config = dict(
    d_model=128,
    n_head=2,
    norm_eps=1e-05,
    qk_norm=False,
    attn_scale=0.125,
    init_std_up=0.0391,
    optimizer='ademamix',
    beta1=0.9,
    schedule='wsd',
    final_lr_fraction=0.02,
)
Each number is 50 + 12 x the weight over its row's rms, rounded and kept within 0 to 99. Layers, rows and columns count from 0. The size before them is the row's rms in percent of the matrix's.

# up: layer 6 MLP up, 448x128, rms 0.083, rows 377-411, columns 0-63
# down: layer 6 MLP down (transposed), 448x128, rms 0.0784, rows 377-411, columns 0-63
# gate: layer 6 MLP gate, 448x128, rms 0.0848, rows 378-412, columns 0-63
up377 098:37 65 48 73 34 46 49 49 60 54 56 56 59 28 48 51 46 40 51 46 50 51 47 55 49 64 66 45 45 52 64 57 55 57 37 58 55 47 42 49 41 65 50 52 55 59 38 54 64 47 48 49 46 55 58 27 48 57 51 65 45 19 46 60
down377 095:46 58 47 32 55 57 48 68 48 68 42 47 43 62 38 34 63 67 35 71 46 46 59 25 60 54 76 44 54 45 49 48 61 65 45 67 45 62 44 53 81 38 43 55 26 47 50 45 56 57 36 51 49 78 47 52 77 37 80 26 47 45 66 49
gate378 111:44 34 48 68 52 64 21 32 27 58 66 58 46 56 51 70 38 69 32 49 35 52 64 21 45 32 36 56 49 63 54 37 39 36 34 64 66 50 54 56 31 46 68 40 45 65 46 45 53 50 68 60 38 52 52 55 51 41 42 43 44 48 38 57
up378 097:43 67 44 57 43 35 33 62 53 63 56 68 59 36 41 38 41 52 51 29 59 46 50 64 29 58 56 65 56 43 45 41 33 23 78 51 58 63 41 39 64 45 46 45 54 19 67 72 76 42 56 54 50 30 59 55 57 38 59 38 44 59 48 36
down378 097:46 66 66 23 64 47 48 49 36 47 58 56 42 46 60 37 50 61 42 48 42 52 35 56 54 53 57 49 35 54 23 53 70 41 44 51 49 43 48 77 66 49 69 49 68 47 50 59 43 53 63 36 53 39 46 50 39 55 31 51 35 39 47 24
gate379 098:44 48 34 40 58 56 49 39 54 38 22 52 50 32 44 52 58 36 42 50 58 37 39 51 63 43 46 50 16 45 38 55 50 50 57 66 51 33 35 38 53 54 70 63 59 68 35 56 63 29 43 58 24 51 42 67 49 63 68 48 38 55 63 58
up379 094:52 65 47 54 41 34 35 21 53 44 56 53 49 36 68 49 46 45 43 44 49 61 41 39 39 31 31 32 42 69 60 42 31 60 38 57 51 66 26 52 40 30 71 40 41 43 52 59 38 30 61 34 43 56 66 40 54 46 56 50 40 50 46 41
down379 098:64 35 47 54 30 55 54 40 46 72 50 48 57 35 38 27 39 45 54 61 51 46 59 57 68 43 58 45 24 53 52 55 42 55 68 48 69 60 71 52 56 45 48 46 33 42 65 74 24 53 44 61 52 48 44 65 53 49 54 62 67 49 35 21
gate380 099:50 26 53 61 64 74 46 53 49 70 45 43 52 50 36 41 29 69 56 71 65 71 48 47 62 47 55 53 56 62 56 67 40 64 24 76 75 58 46 61 42 52 54 56 40 56 43 66 54 63 77 56 56 60 59 47 48 71 39 44 56 37 43 61
up380 109:25 51 48 44 68 38 60 68 57 66 64 61 50 45 54 45 61 34 56 45 47 43 75 28 53 40 46 25 53 37 60 56 52 58 80 45 44 30 66 58 52 58 46 47 52 62 38 64 40 50 45 49 52 68 36 38 44 39 50 41 29 58 53 21
down380 108:52 69 35 38 46 38 53 39 52 35 51 44 41 39 44 49 42 48 35 38 62 23 59 37 61 51 55 48 29 57 53 52 35 49 44 70 35 44 33 40 48 54 64 46 35 40 39 76 61 42 69 37 42 48 59 57 45 50 47 27 85 46 44 57
gate381 097:52 49 49 51 55 41 54 44 58 53 51 77 48 22 48 43 53 62 53 42 43 45 34 40 46 67 41 56 61 47 58 49 57 49 24 58 42 49 59 44 56 51 42 59 26 58 53 50 57 48 61 50 58 61 51 29 52 20 47 63 49 55 45 35
up381 098:70 61 30 42 58 70 62 39 34 52 40 56 63 49 35 74 44 45 46 59 42 40 66 36 52 35 29 71 43 68 27 55 63 62 54 25 49 39 47 57 77 59 54 64 52 50 51 53 62 48 54 56 74 62 55 49 60 49 52 39 50 62 49 58
down381 099:41 28 67 49 29 58 47 33 55 41 53 66 56 64 44 50 59 47 45 37 55 51 55 52 22 44 56 65 38 61 42 72 35 21 59 72 73 61 60 37 52 47 51 47 58 54 52 55 49 51 77 62 65 52 39 59 51 31 42 73 61 40 56 33
gate382 095:54 41 54 38 63 63 35 54 40 61 59 32 27 57 55 56 54 59 49 41 38 45 55 55 72 31 55 57 41 67 43 60 61 52 48 58 57 69 48 85 62 49 30 41 48 48 44 53 45 62 40 34 46 71 49 42 47 62 43 54 31 46 70 41
up382 096:52 56 51 56 29 70 25 61 52 69 50 33 14 69 44 55 63 49 50 70 61 65 45 47 42 46 30 43 67 57 26 47 40 74 48 44 68 62 61 50 54 45 61 34 58 47 38 49 58 61 59 77 53 60 38 51 36 50 43 57 53 40 42 60
down382 098:44 38 45 56 51 52 44 63 48 50 58 71 47 48 53 39 49 41 41 52 57 52 28 55 53 32 46 56 83 42 48 52 54 61 51 49 75 86 40 56 58 62 55 63 41 50 55 43 30 31 74 43 60 38 43 55 61 58 57 44 84 42 46 63
gate383 103:36 38 56 66 48 52 59 64 33 39 51 33 50 57 44 65 73 54 34 44 30 63 38 46 60 68 60 43 47 58 41 62 44 53 45 56 65 47 35 64 43 49 48 36 57 34 28 46 70 52 44 49 45 69 31 66 54 68 64 51 35 51 73 52
up383 101:38 46 34 32 37 44 58 68 53 40 54 73 45 62 53 47 44 39 51 43 66 56 40 54 49 27 51 33 54 44 73 32 42 50 53 23 63 44 63 43 42 43 38 64 30 47 45 42 65 54 59 32 48 57 40 58 43 37 67 31 27 53 40 40
down383 098:80 40 67 39 61 76 47 72 55 63 51 26 31 59 47 57 52 44 68 37 38 62 65 66 74 29 52 55 32 54 27 51 58 50 42 37 32 53 55 45 44 44 35 36 34 55 52 23 41 58 80 45 64 45 48 52 27 78 39 60 49 50 53 48
gate384 102:71 47 39 48 31 31 39 49 46 75 30 46 34 36 60 53 49 57 61 31 58 39 33 48 42 53 47 57 53 47 45 57 46 39 43 54 54 29 35 38 57 35 45 65 54 42 33 46 70 29 58 50 59 70 38 42 46 52 48 33 58 51 72 59
up384 098:46 56 69 36 39 63 70 48 59 42 53 68 73 61 63 64 50 65 68 40 56 33 50 30 49 38 54 65 61 59 65 46 50 50 35 56 57 60 38 74 69 29 46 47 83 66 34 39 65 75 55 69 60 45 32 46 51 55 43 66 40 38 25 61
down384 101:35 53 43 53 66 28 71 37 68 63 42 61 34 46 35 48 29 72 49 53 53 58 63 48 45 45 31 43 59 46 59 50 48 62 36 41 33 41 41 34 65 65 39 51 49 74 49 76 37 55 24 62 51 44 53 33 60 52 51 71 39 61 49 43
gate385 105:70 25 56 47 58 48 49 46 53 33 51 65 41 60 57 50 70 48 50 56 48 33 45 49 37 33 55 39 41 60 48 55 45 46 25 57 53 38 58 23 58 23 36 38 31 56 44 57 50 51 65 58 40 40 40 39 56 50 45 43 37 55 50 49
up385 102:37 67 48 60 47 28 39 74 74 57 39 60 50 34 19 53 42 39 64 57 55 45 71 42 53 45 44 53 45 47 48 77 67 58 40 53 54 41 57 40 32 64 48 38 55 54 55 39 77 39 51 81 57 39 37 41 25 43 46 52 37 46 53 41
down385 100:45 56 55 51 78 32 38 33 55 75 35 41 48 39 54 76 48 87 46 63 81 37 44 55 19 61 27 48 56 59 43 41 56 57 40 40 69 59 71 52 35 56 59 59 32 69 58 64 47 52 39 41 43 44 59 56 55 49 46 48 27 45 62 49
gate386 092:54 47 42 39 59 31 54 66 38 61 50 46 59 45 42 65 58 56 62 42 42 63 52 56 29 40 55 60 51 50 49 36 46 61 55 60 61 46 52 32 49 67 44 51 51 18 71 62 59 64 44 48 37 56 65 46 41 67 42 69 57 33 45 55
up386 096:46 55 44 43 20 42 61 46 63 49 49 63 61 41 40 45 67 44 39 62 69 28 44 61 54 54 43 46 45 56 59 40 53 43 53 58 23 40 35 41 26 31 39 49 44 37 56 64 44 54 40 61 58 53 41 47 60 23 43 49 40 37 50 87
down386 099:64 43 60 42 78 73 57 41 48 63 48 30 44 38 71 48 37 40 45 46 46 47 44 47 50 58 61 34 46 47 21 53 59 76 57 39 47 42 41 65 53 39 68 44 49 49 51 44 34 53 60 23 60 32 50 55 39 59 62 40 70 56 41 48
gate387 105:40 29 32 60 51 56 17 46 28 64 45 56 63 36 50 58 49 51 43 64 31 61 37 53 56 55 37 46 50 46 62 58 43 30 55 24 60 38 33 39 39 24 72 35 52 65 42 49 45 47 61 50 52 42 65 58 39 57 39 66 37 48 56 63
up387 106:59 55 51 65 47 47 65 51 51 54 30 64 60 70 60 69 59 44 59 51 56 53 57 41 29 65 35 32 52 57 47 44 63 59 37 61 62 53 52 44 61 51 59 45 47 67 61 51 44 64 48 41 61 49 49 35 51 40 42 56 41 55 28 34
down387 106:38 42 69 21 48 57 58 56 49 34 49 34 65 62 40 52 56 34 54 31 33 45 63 37 52 55 26 43 42 49 45 58 52 77 52 59 37 62 48 59 51 64 32 56 42 51 43 44 69 64 23 36 53 55 60 59 26 51 55 31 68 59 43 38
gate388 100:61 53 52 48 59 40 35 57 54 54 65 49 50 52 71 64 41 51 54 39 49 25 54 39 74 51 51 40 54 50 44 44 59 63 53 41 54 71 62 57 67 38 51 56 80 44 63 58 48 41 74 29 26 60 60 46 33 37 29 42 36 55 67 35
up388 104:43 57 35 56 71 44 42 58 39 59 80 26 47 60 52 48 57 45 52 60 45 55 58 50 40 54 63 57 47 38 70 39 48 57 35 32 34 58 52 40 67 71 71 63 48 31 31 69 55 32 41 57 68 47 51 38 51 45 48 56 54 36 51 46
down388 101:65 46 39 55 63 72 59 18 54 54 58 42 70 55 52 65 51 44 64 60 60 71 51 49 28 34 59 53 48 39 62 51 56 40 28 46 40 52 59 43 52 48 69 68 61 48 65 63 54 51 55 59 44 46 50 51 53 49 60 48 53 46 34 67
gate389 104:48 34 44 84 62 24 47 34 44 57 52 55 66 39 29 47 49 56 51 42 54 39 41 43 52 48 49 66 58 42 50 28 50 30 40 34 52 57 77 52 43 35 41 57 51 36 48 51 41 64 57 52 36 60 58 43 49 45 47 46 38 41 53 52
up389 097:59 62 43 45 44 66 48 44 45 49 72 64 52 76 64 36 42 45 75 44 30 40 35 53 38 52 40 45 40 31 39 48 58 39 62 59 40 39 53 68 70 62 58 73 37 34 47 54 64 53 54 62 29 46 53 33 61 50 44 44 63 40 50 73
down389 098:30 68 44 74 52 36 52 40 53 47 57 49 51 66 42 60 62 54 54 65 30 38 47 42 48 57 39 50 65 52 59 49 76 52 59 50 48 56 44 29 27 59 42 28 23 70 64 39 49 64 45 60 55 54 54 43 51 20 46 53 77 66 43 43
gate390 103:55 41 47 38 53 42 20 45 37 43 70 28 37 49 39 55 46 61 13 36 30 43 40 51 39 65 72 42 37 40 30 46 40 34 45 60 50 51 63 71 39 42 32 43 45 69 60 29 53 62 60 43 44 39 58 44 48 54 47 29 51 53 45 60
up390 112:42 16 66 44 44 76 54 53 55 44 42 40 50 27 45 55 59 46 45 55 33 66 59 38 41 62 51 38 31 72 54 55 68 79 37 35 41 55 41 68 35 49 49 37 42 51 26 49 61 57 54 49 64 56 43 56 49 30 36 67 58 49 39 60
down390 111:53 34 59 39 50 36 44 39 64 65 28 62 55 44 52 37 62 25 57 57 51 39 45 61 37 74 62 43 58 29 50 48 48 56 46 49 45 67 37 48 32 47 71 58 45 51 45 41 48 54 49 22 43 57 49 56 39 51 52 76 42 48 56 51
gate391 104:40 41 32 57 54 37 52 41 32 62 40 63 52 60 57 53 44 48 60 50 44 47 68 45 65 39 33 44 50 73 42 42 39 53 63 41 61 59 36 62 36 36 62 46 83 52 39 58 34 60 60 41 37 57 50 70 47 58 47 58 21 25 43 54
up391 112:74 48 57 47 36 56 41 69 46 52 43 63 22 54 72 45 53 54 38 50 69 43 47 54 51 61 37 38 59 40 55 34 44 46 59 58 49 44 33 47 48 40 46 57 68 54 44 43 60 78 57 52 35 51 39 38 52 59 33 69 46 12 46 61
down391 109:64 66 36 58 53 40 59 45 61 66 60 42 28 53 55 76 48 41 41 45 47 38 39 44 47 30 59 45 43 43 45 43 54 66 72 52 65 60 62 47 31 48 13 30 52 81 58 43 62 47 26 49 36 69 53 46 60 44 53 44 58 45 55 54
gate392 107:44 52 34 53 33 55 64 25 32 46 48 63 48 69 57 50 56 65 65 74 45 46 58 50 21 48 39 35 27 52 35 56 53 26 70 54 43 48 62 60 17 42 59 61 51 51 38 48 52 39 67 32 33 77 41 68 60 41 55 65 44 45 37 52
up392 101:34 42 39 36 44 41 55 48 28 47 64 56 61 55 47 41 60 57 39 49 34 77 25 49 41 49 48 31 38 63 58 42 57 47 60 34 57 81 47 45 41 64 38 51 46 33 38 45 45 67 48 56 44 32 62 60 36 61 40 50 45 52 36 39
down392 102:65 63 40 42 66 68 55 43 41 55 40 40 37 53 42 62 61 39 62 54 72 43 33 38 42 49 47 41 40 68 40 47 16 61 42 51 62 43 51 58 47 53 72 53 40 46 35 36 45 40 41 41 41 44 70 47 34 62 59 39 35 69 54 33
gate393 096:44 57 59 57 38 46 37 58 29 36 42 47 62 70 61 29 46 58 59 38 62 36 23 50 59 61 42 41 27 69 51 45 28 42 34 49 35 48 62 51 57 39 50 59 46 31 45 51 44 58 50 50 39 43 50 56 66 42 40 58 63 56 50 53
up393 100:32 35 30 45 63 38 48 37 50 45 48 63 63 36 52 55 49 61 46 63 63 42 34 65 31 63 32 69 58 66 50 43 68 51 50 35 64 47 53 47 80 20 61 63 41 64 40 62 40 60 47 49 46 65 59 41 60 49 44 50 38 45 57 58
down393 104:36 52 42 55 38 50 57 58 72 54 31 45 43 46 79 40 55 51 44 30 28 59 37 29 58 72 51 54 28 46 60 27 58 46 64 56 56 73 41 57 42 40 55 55 50 43 43 35 21 39 48 86 58 58 41 60 68 37 60 57 20 59 32 63
gate394 096:59 49 44 39 55 26 30 61 61 49 49 56 27 63 57 55 31 58 52 50 37 42 49 68 42 56 61 55 63 60 43 44 67 75 62 62 55 51 57 46 43 62 58 54 56 28 33 70 51 53 54 31 41 56 57 57 52 35 46 43 42 77 58 48
up394 098:42 46 57 44 50 53 35 52 66 43 62 27 46 34 57 51 52 52 50 55 53 31 75 49 49 53 57 46 69 77 40 37 64 56 43 40 45 50 66 29 68 62 71 32 31 45 55 72 61 52 54 47 59 54 42 66 64 44 59 56 52 55 27 74
down394 102:38 46 51 51 69 45 54 58 61 52 59 45 53 62 47 75 47 30 34 71 70 42 63 47 63 66 28 51 41 48 52 62 63 54 48 40 72 58 65 53 46 71 57 52 63 81 44 45 60 49 47 53 45 32 34 57 62 51 48 58 47 63 54 40
gate395 097:35 48 28 47 43 39 60 77 57 52 35 44 63 50 29 61 75 46 47 51 46 32 59 51 57 52 44 55 45 69 33 54 59 30 48 41 51 56 41 42 41 34 42 47 51 34 46 29 54 47 65 59 48 60 43 50 57 42 57 76 55 63 51 38
up395 099:60 39 66 49 29 29 51 31 66 59 50 37 56 32 50 35 59 59 43 35 50 48 71 34 44 52 42 61 30 34 41 58 55 40 58 41 59 63 58 42 49 72 56 52 66 47 67 45 51 51 48 69 57 61 51 75 50 47 28 49 51 65 52 43
down395 098:59 46 43 57 51 29 63 39 53 35 49 45 51 51 48 30 34 62 58 59 51 56 51 50 51 30 64 77 54 53 46 48 46 39 53 39 67 32 44 24 51 63 41 52 52 60 50 63 55 41 33 71 62 46 43 58 42 52 58 25 44 41 51 40
gate396 103:69 52 36 53 52 54 64 49 80 52 61 31 56 56 53 39 51 56 40 47 52 76 50 69 63 63 64 50 49 47 47 12 42 30 28 60 64 72 53 49 52 48 50 31 43 29 60 62 58 46 46 40 49 42 57 57 50 65 25 43 60 59 40 53
up396 099:62 52 66 56 26 60 60 74 40 46 33 52 54 50 49 41 23 42 54 66 54 61 51 52 51 40 59 54 39 46 44 59 67 46 76 70 58 57 40 51 62 76 59 66 69 59 53 39 32 57 43 37 42 65 51 38 42 39 22 42 32 49 49 59
down396 098:58 62 63 35 54 38 47 51 38 57 47 52 71 53 55 57 57 36 46 35 31 39 42 52 35 44 65 59 38 61 41 69 45 43 53 58 51 53 34 49 54 42 55 43 79 49 37 55 41 28 58 43 47 49 40 35 32 15 56 54 14 56 39 59
gate397 108:58 56 68 41 51 42 40 35 50 66 24 58 54 43 52 61 49 56 37 48 48 50 71 47 39 47 42 56 59 48 63 25 44 23 51 58 71 34 61 57 60 64 65 48 45 26 67 47 53 44 77 50 32 52 35 43 42 33 34 41 37 36 43 41
up397 099:51 64 56 20 50 43 47 39 58 52 42 56 49 49 38 33 50 56 59 34 54 54 41 50 63 52 47 49 41 43 53 59 50 58 58 49 58 42 41 41 30 68 47 43 40 65 40 35 51 30 57 45 33 46 49 46 26 65 57 41 29 51 53 63
down397 102:21 52 56 53 52 64 45 52 42 68 50 59 48 52 48 45 59 43 46 44 45 99 42 54 42 40 44 29 50 54 51 41 58 58 31 30 43 45 64 55 37 36 32 64 36 48 37 47 54 28 41 42 51 59 47 63 64 63 48 60 50 54 59 37
gate398 102:72 55 44 40 55 76 33 26 35 45 61 65 55 20 46 37 68 49 51 58 49 87 61 55 62 47 44 64 44 62 35 40 28 43 57 66 67 66 51 34 47 49 52 31 51 67 18 52 35 51 72 49 53 57 61 62 55 47 30 41 30 49 59 50
up398 106:47 44 51 50 58 45 43 54 51 46 46 33 62 35 51 29 60 19 51 42 54 42 59 30 59 59 44 47 38 48 75 55 49 55 26 73 46 56 59 43 35 53 59 41 32 50 52 49 48 52 58 60 34 48 73 72 45 25 46 52 51 43 55 31
down398 107:58 43 54 64 63 41 55 48 76 47 43 39 27 52 50 29 55 50 43 58 40 29 31 53 52 57 43 57 60 42 50 48 33 54 35 39 32 59 61 38 67 36 71 48 54 64 44 39 68 36 45 50 50 48 86 53 32 49 49 45 65 46 44 20
gate399 104:62 44 48 64 38 59 59 47 48 68 49 61 44 31 71 51 49 53 52 45 32 35 60 34 41 37 42 29 66 59 57 39 32 61 49 52 68 46 62 33 45 38 31 47 56 40 34 63 49 50 55 59 71 43 21 49 61 47 55 32 57 53 50 47
up399 098:67 57 63 53 31 69 47 43 46 64 44 69 32 63 61 55 78 55 61 53 46 59 54 66 51 50 36 69 29 65 57 55 73 55 52 43 49 48 59 50 52 62 63 46 53 52 34 43 56 53 55 47 39 39 60 45 48 45 80 49 39 49 37 37
down399 100:54 63 27 53 33 33 46 69 37 53 58 51 43 45 53 45 64 48 61 85 34 52 45 42 43 55 39 48 40 46 52 50 49 45 38 52 55 38 61 62 37 44 38 53 54 42 30 70 36 48 38 72 59 52 39 57 11 43 60 41 68 59 71 65
gate400 105:50 52 57 59 49 36 38 40 35 39 53 43 58 56 49 58 70 87 47 30 37 43 40 44 68 43 47 46 57 21 59 47 53 49 60 85 47 18 55 66 56 39 27 33 43 64 71 37 59 54 66 41 58 46 36 31 58 53 47 46 46 55 40 55
up400 103:69 77 58 53 42 64 49 59 74 51 43 61 50 61 45 57 37 50 62 71 53 69 45 50 32 36 43 36 35 42 34 63 60 90 45 43 64 33 50 49 53 60 55 63 34 16 59 32 65 37 42 35 48 42 59 58 48 39 65 46 42 46 64 30
down400 105:61 65 77 23 65 56 46 43 70 33 58 50 69 51 66 58 63 48 55 53 75 65 42 53 44 56 46 46 26 53 42 53 59 53 75 48 62 57 55 57 49 50 67 61 39 46 54 36 68 67 62 64 29 41 63 48 50 61 58 45 41 58 47 41
gate401 102:45 60 46 59 36 52 38 54 36 54 55 25 48 51 60 39 52 54 44 46 35 25 74 56 51 58 77 56 40 38 55 63 67 46 56 74 68 46 47 53 53 38 44 42 42 56 46 44 47 61 56 47 60 50 42 35 60 45 41 30 45 54 45 43
up401 094:57 55 52 63 53 40 49 34 57 50 47 58 49 61 40 56 68 64 79 60 52 60 35 54 53 65 60 34 40 72 64 55 43 37 68 38 60 56 68 43 41 55 52 27 18 50 47 42 40 16 47 40 58 40 45 70 65 52 43 49 56 42 58 51
down401 096:53 43 60 50 48 31 48 61 49 39 28 51 49 68 48 76 44 63 61 65 42 53 63 54 36 62 36 54 45 59 70 49 34 48 51 46 44 40 51 51 21 32 48 57 54 50 49 46 45 32 73 46 36 47 43 53 46 40 31 64 22 39 46 64
gate402 093:67 36 43 55 52 83 62 37 62 55 56 50 56 48 57 48 40 47 53 55 40 82 50 45 60 40 41 69 55 51 52 64 49 55 56 62 42 28 56 33 51 51 47 46 50 39 73 65 54 52 78 63 55 59 51 36 58 35 48 48 54 36 60 50
up402 097:64 47 56 68 45 61 71 59 49 76 27 66 49 37 50 49 59 43 48 41 62 47 56 45 56 64 60 59 38 61 37 84 63 62 39 69 39 43 60 57 23 40 37 65 53 50 45 59 63 39 44 66 55 62 42 46 37 56 22 51 41 39 61 34
down402 098:60 34 48 48 59 35 59 55 29 41 64 62 55 39 62 52 48 60 43 49 56 66 68 28 42 46 58 54 62 38 49 45 53 35 39 49 58 52 59 36 57 53 35 65 57 34 72 38 46 67 47 42 30 36 64 41 63 53 53 58 32 78 41 34
gate403 101:45 46 45 75 49 62 48 41 48 51 53 37 58 50 51 62 55 53 51 29 37 63 33 38 57 36 47 54 49 65 49 58 27 45 60 60 77 40 41 50 50 25 43 61 54 42 38 46 48 42 72 41 53 45 67 69 53 31 45 42 22 64 44 38
up403 101:22 49 37 66 40 43 55 48 56 59 43 39 56 45 52 57 31 38 33 46 48 39 48 69 66 40 51 47 35 43 61 36 55 54 54 69 39 65 56 50 68 59 29 64 39 31 51 40 55 57 52 20 66 37 25 31 60 73 49 53 46 48 44 47
down403 100:43 56 56 60 33 47 54 57 58 49 33 30 50 25 29 52 68 44 47 36 39 66 55 74 37 57 46 79 59 36 55 65 55 40 68 50 54 42 71 51 60 79 48 70 50 34 27 66 56 43 51 58 63 31 59 45 35 55 43 39 49 60 58 53
gate404 094:48 45 46 52 36 30 39 60 47 39 36 29 67 54 52 41 72 55 71 34 36 33 75 74 58 47 53 42 57 51 45 24 65 36 39 52 73 60 55 46 61 48 65 52 39 21 30 43 51 29 52 59 52 65 53 57 54 45 49 53 57 63 38 60
up404 092:46 46 65 79 36 51 62 64 53 37 55 48 73 57 45 52 45 46 41 69 52 41 46 48 56 44 60 45 36 51 66 35 43 34 53 33 37 43 46 53 60 45 51 46 72 62 50 63 63 53 56 52 56 48 65 57 77 48 37 57 54 51 69 67
down404 093:54 54 50 54 46 35 43 40 35 47 62 62 27 48 66 55 61 53 43 48 39 52 55 92 45 55 56 46 52 54 35 47 55 39 44 53 56 73 29 50 32 47 66 21 49 61 67 64 76 55 59 56 75 54 69 39 64 61 60 22 64 36 49 60
gate405 100:59 49 39 54 44 33 39 66 73 54 34 52 47 61 81 29 70 40 46 49 54 39 21 35 49 52 52 31 34 45 56 38 51 57 44 32 58 45 73 72 59 46 54 46 23 57 37 45 44 56 52 50 60 51 72 49 56 58 61 59 55 42 72 34
up405 103:32 48 64 41 68 53 50 53 72 45 48 57 48 52 60 55 44 61 49 57 43 39 78 59 47 37 37 44 36 52 39 52 48 59 56 47 49 35 61 42 61 52 31 42 53 36 46 20 35 66 58 73 36 59 53 63 38 49 65 40 55 34 53 42
down405 102:59 50 51 33 50 62 23 48 37 49 52 42 42 49 81 57 48 42 68 53 53 70 28 38 54 49 37 52 70 56 46 45 29 41 47 49 45 59 32 62 37 27 49 35 52 45 29 54 65 38 53 61 67 67 51 65 44 64 53 63 32 65 49 42
gate406 101:44 46 59 39 82 55 45 42 35 38 30 62 44 43 48 50 59 62 39 29 36 61 47 39 44 52 58 52 70 43 36 40 43 58 37 56 54 54 36 50 43 60 42 60 48 59 45 38 47 60 53 43 40 49 30 29 62 51 36 79 47 43 75 36
up406 102:51 39 46 45 51 65 53 50 69 47 35 40 35 37 47 65 52 60 82 47 34 35 48 52 48 40 38 76 67 51 72 36 48 44 48 38 41 61 30 46 54 51 44 40 24 58 20 42 53 36 52 59 66 52 60 22 53 38 43 47 51 30 48 68
down406 104:55 37 61 46 55 54 28 55 51 35 44 77 53 54 41 48 71 55 57 57 35 68 46 59 63 35 46 47 47 50 36 46 48 44 33 61 51 50 32 82 43 47 18 45 60 48 50 46 39 67 39 58 63 46 49 46 43 31 65 72 46 34 65 40
gate407 103:64 38 33 59 48 59 51 32 50 58 48 43 15 25 51 45 61 55 48 44 43 46 41 51 62 78 40 59 44 50 64 72 45 29 50 32 50 59 58 76 59 49 64 41 43 35 35 32 36 62 57 57 51 46 39 52 56 49 49 74 56 65 42 45
up407 097:36 59 66 42 48 49 37 59 61 53 47 26 39 46 56 69 71 60 38 52 43 33 38 46 37 64 58 62 47 38 32 42 50 61 61 35 64 73 56 55 46 64 22 39 50 27 69 31 47 50 55 62 40 52 32 31 54 43 46 52 41 34 21 42
down407 099:46 50 47 53 56 46 35 32 62 30 69 51 29 63 46 39 44 52 67 54 47 46 50 56 54 68 46 54 47 47 42 52 23 31 35 41 38 26 34 50 40 39 72 42 37 55 53 70 51 48 46 55 53 37 59 71 47 60 45 56 26 67 45 55
gate408 098:43 55 62 70 27 28 47 57 48 47 50 58 51 53 49 51 54 70 60 66 47 39 65 51 37 61 58 80 64 65 58 45 47 43 47 57 61 28 42 54 58 43 50 53 66 89 52 83 69 69 49 47 33 57 44 44 64 34 46 69 55 66 44 54
up408 100:76 56 48 51 51 58 49 53 34 80 62 42 49 71 72 60 60 59 62 37 54 57 42 29 54 47 41 63 60 44 46 32 26 46 49 56 51 59 73 58 33 56 59 45 55 61 70 48 41 42 58 47 43 55 47 58 44 69 66 45 51 42 44 08
down408 100:31 62 45 51 60 47 36 36 41 70 40 45 48 54 09 36 57 37 48 56 51 65 69 44 71 48 60 67 62 62 47 49 67 44 47 35 58 44 35 34 52 32 57 38 47 60 50 43 32 46 66 43 33 50 60 50 59 55 54 65 42 59 45 45
gate409 098:52 27 46 42 40 42 37 38 49 64 66 46 52 48 38 57 59 58 37 52 58 55 49 56 52 64 48 45 63 38 59 69 25 39 52 39 39 47 60 51 25 31 74 55 47 44 48 45 59 46 33 66 35 52 60 69 52 32 76 41 40 63 44 49
up409 094:61 44 49 35 50 52 65 48 29 45 40 46 61 51 51 39 58 34 48 71 42 65 46 64 41 39 42 49 51 48 48 47 51 75 51 44 46 44 32 52 76 55 61 62 40 45 63 27 40 63 48 48 71 38 33 42 33 51 29 47 42 78 53 67
down409 099:42 50 49 39 55 60 42 64 64 43 49 25 50 49 58 50 53 74 59 33 64 53 49 19 48 57 51 55 46 52 43 39 51 38 57 60 65 37 48 62 40 45 41 29 67 52 38 53 73 56 40 58 38 46 50 75 39 56 58 69 08 47 36 46
gate410 099:48 60 38 38 43 58 40 46 58 56 34 55 31 50 71 40 67 63 43 69 66 30 58 66 47 40 49 36 63 42 44 37 39 58 54 43 71 65 31 50 67 40 75 51 59 46 42 54 46 52 51 26 23 58 39 52 60 44 60 61 38 43 64 40
up410 096:56 66 29 48 48 50 52 36 55 67 41 73 49 66 33 28 37 58 41 41 38 46 43 49 37 32 49 29 73 43 62 52 46 56 43 50 50 66 52 65 53 46 42 73 57 63 49 47 58 54 53 72 39 48 53 46 38 20 47 64 44 68 37 62
down410 096:45 39 27 34 74 51 39 49 35 43 51 48 41 47 55 56 45 43 53 53 62 51 64 33 34 45 48 33 84 60 57 51 56 28 53 57 46 55 30 45 77 53 65 57 80 62 58 28 25 30 49 62 56 60 46 69 49 48 66 55 56 62 38 55
gate411 109:46 42 47 53 38 27 36 42 32 32 38 53 63 46 48 45 57 68 53 18 44 49 78 35 57 55 43 50 34 51 45 41 47 26 66 47 47 47 48 42 54 54 56 48 46 62 44 70 56 73 52 43 49 39 48 65 60 55 38 56 31 63 56 46
up411 113:49 75 40 41 68 41 55 49 46 41 72 36 70 67 66 48 32 55 69 62 70 48 48 60 47 42 48 45 47 56 56 65 47 46 35 38 68 50 55 66 38 61 55 67 43 36 49 45 47 55 65 78 64 40 62 60 44 55 45 60 59 32 49 38
down411 106:53 63 39 38 46 51 48 88 49 52 51 31 42 73 37 38 41 72 51 56 57 43 49 77 28 37 49 60 48 59 39 54 66 55 44 59 61 50 39 53 46 46 36 57 53 46 39 37 34 37 67 64 42 35 54 40 70 69 41 59 76 42 47 54
gate412 097:47 60 57 65 45 57 40 58 48 65 55 41 67 51 35 37 39 60 30 50 72 64 52 64 30 43 42 75 38 55 32 41 52 64 52 44 58 33 46 82 54 33 56 32 68 30 55 52 52 62 62 65 59 62 47 54 48 70 45 48 59 35 64 41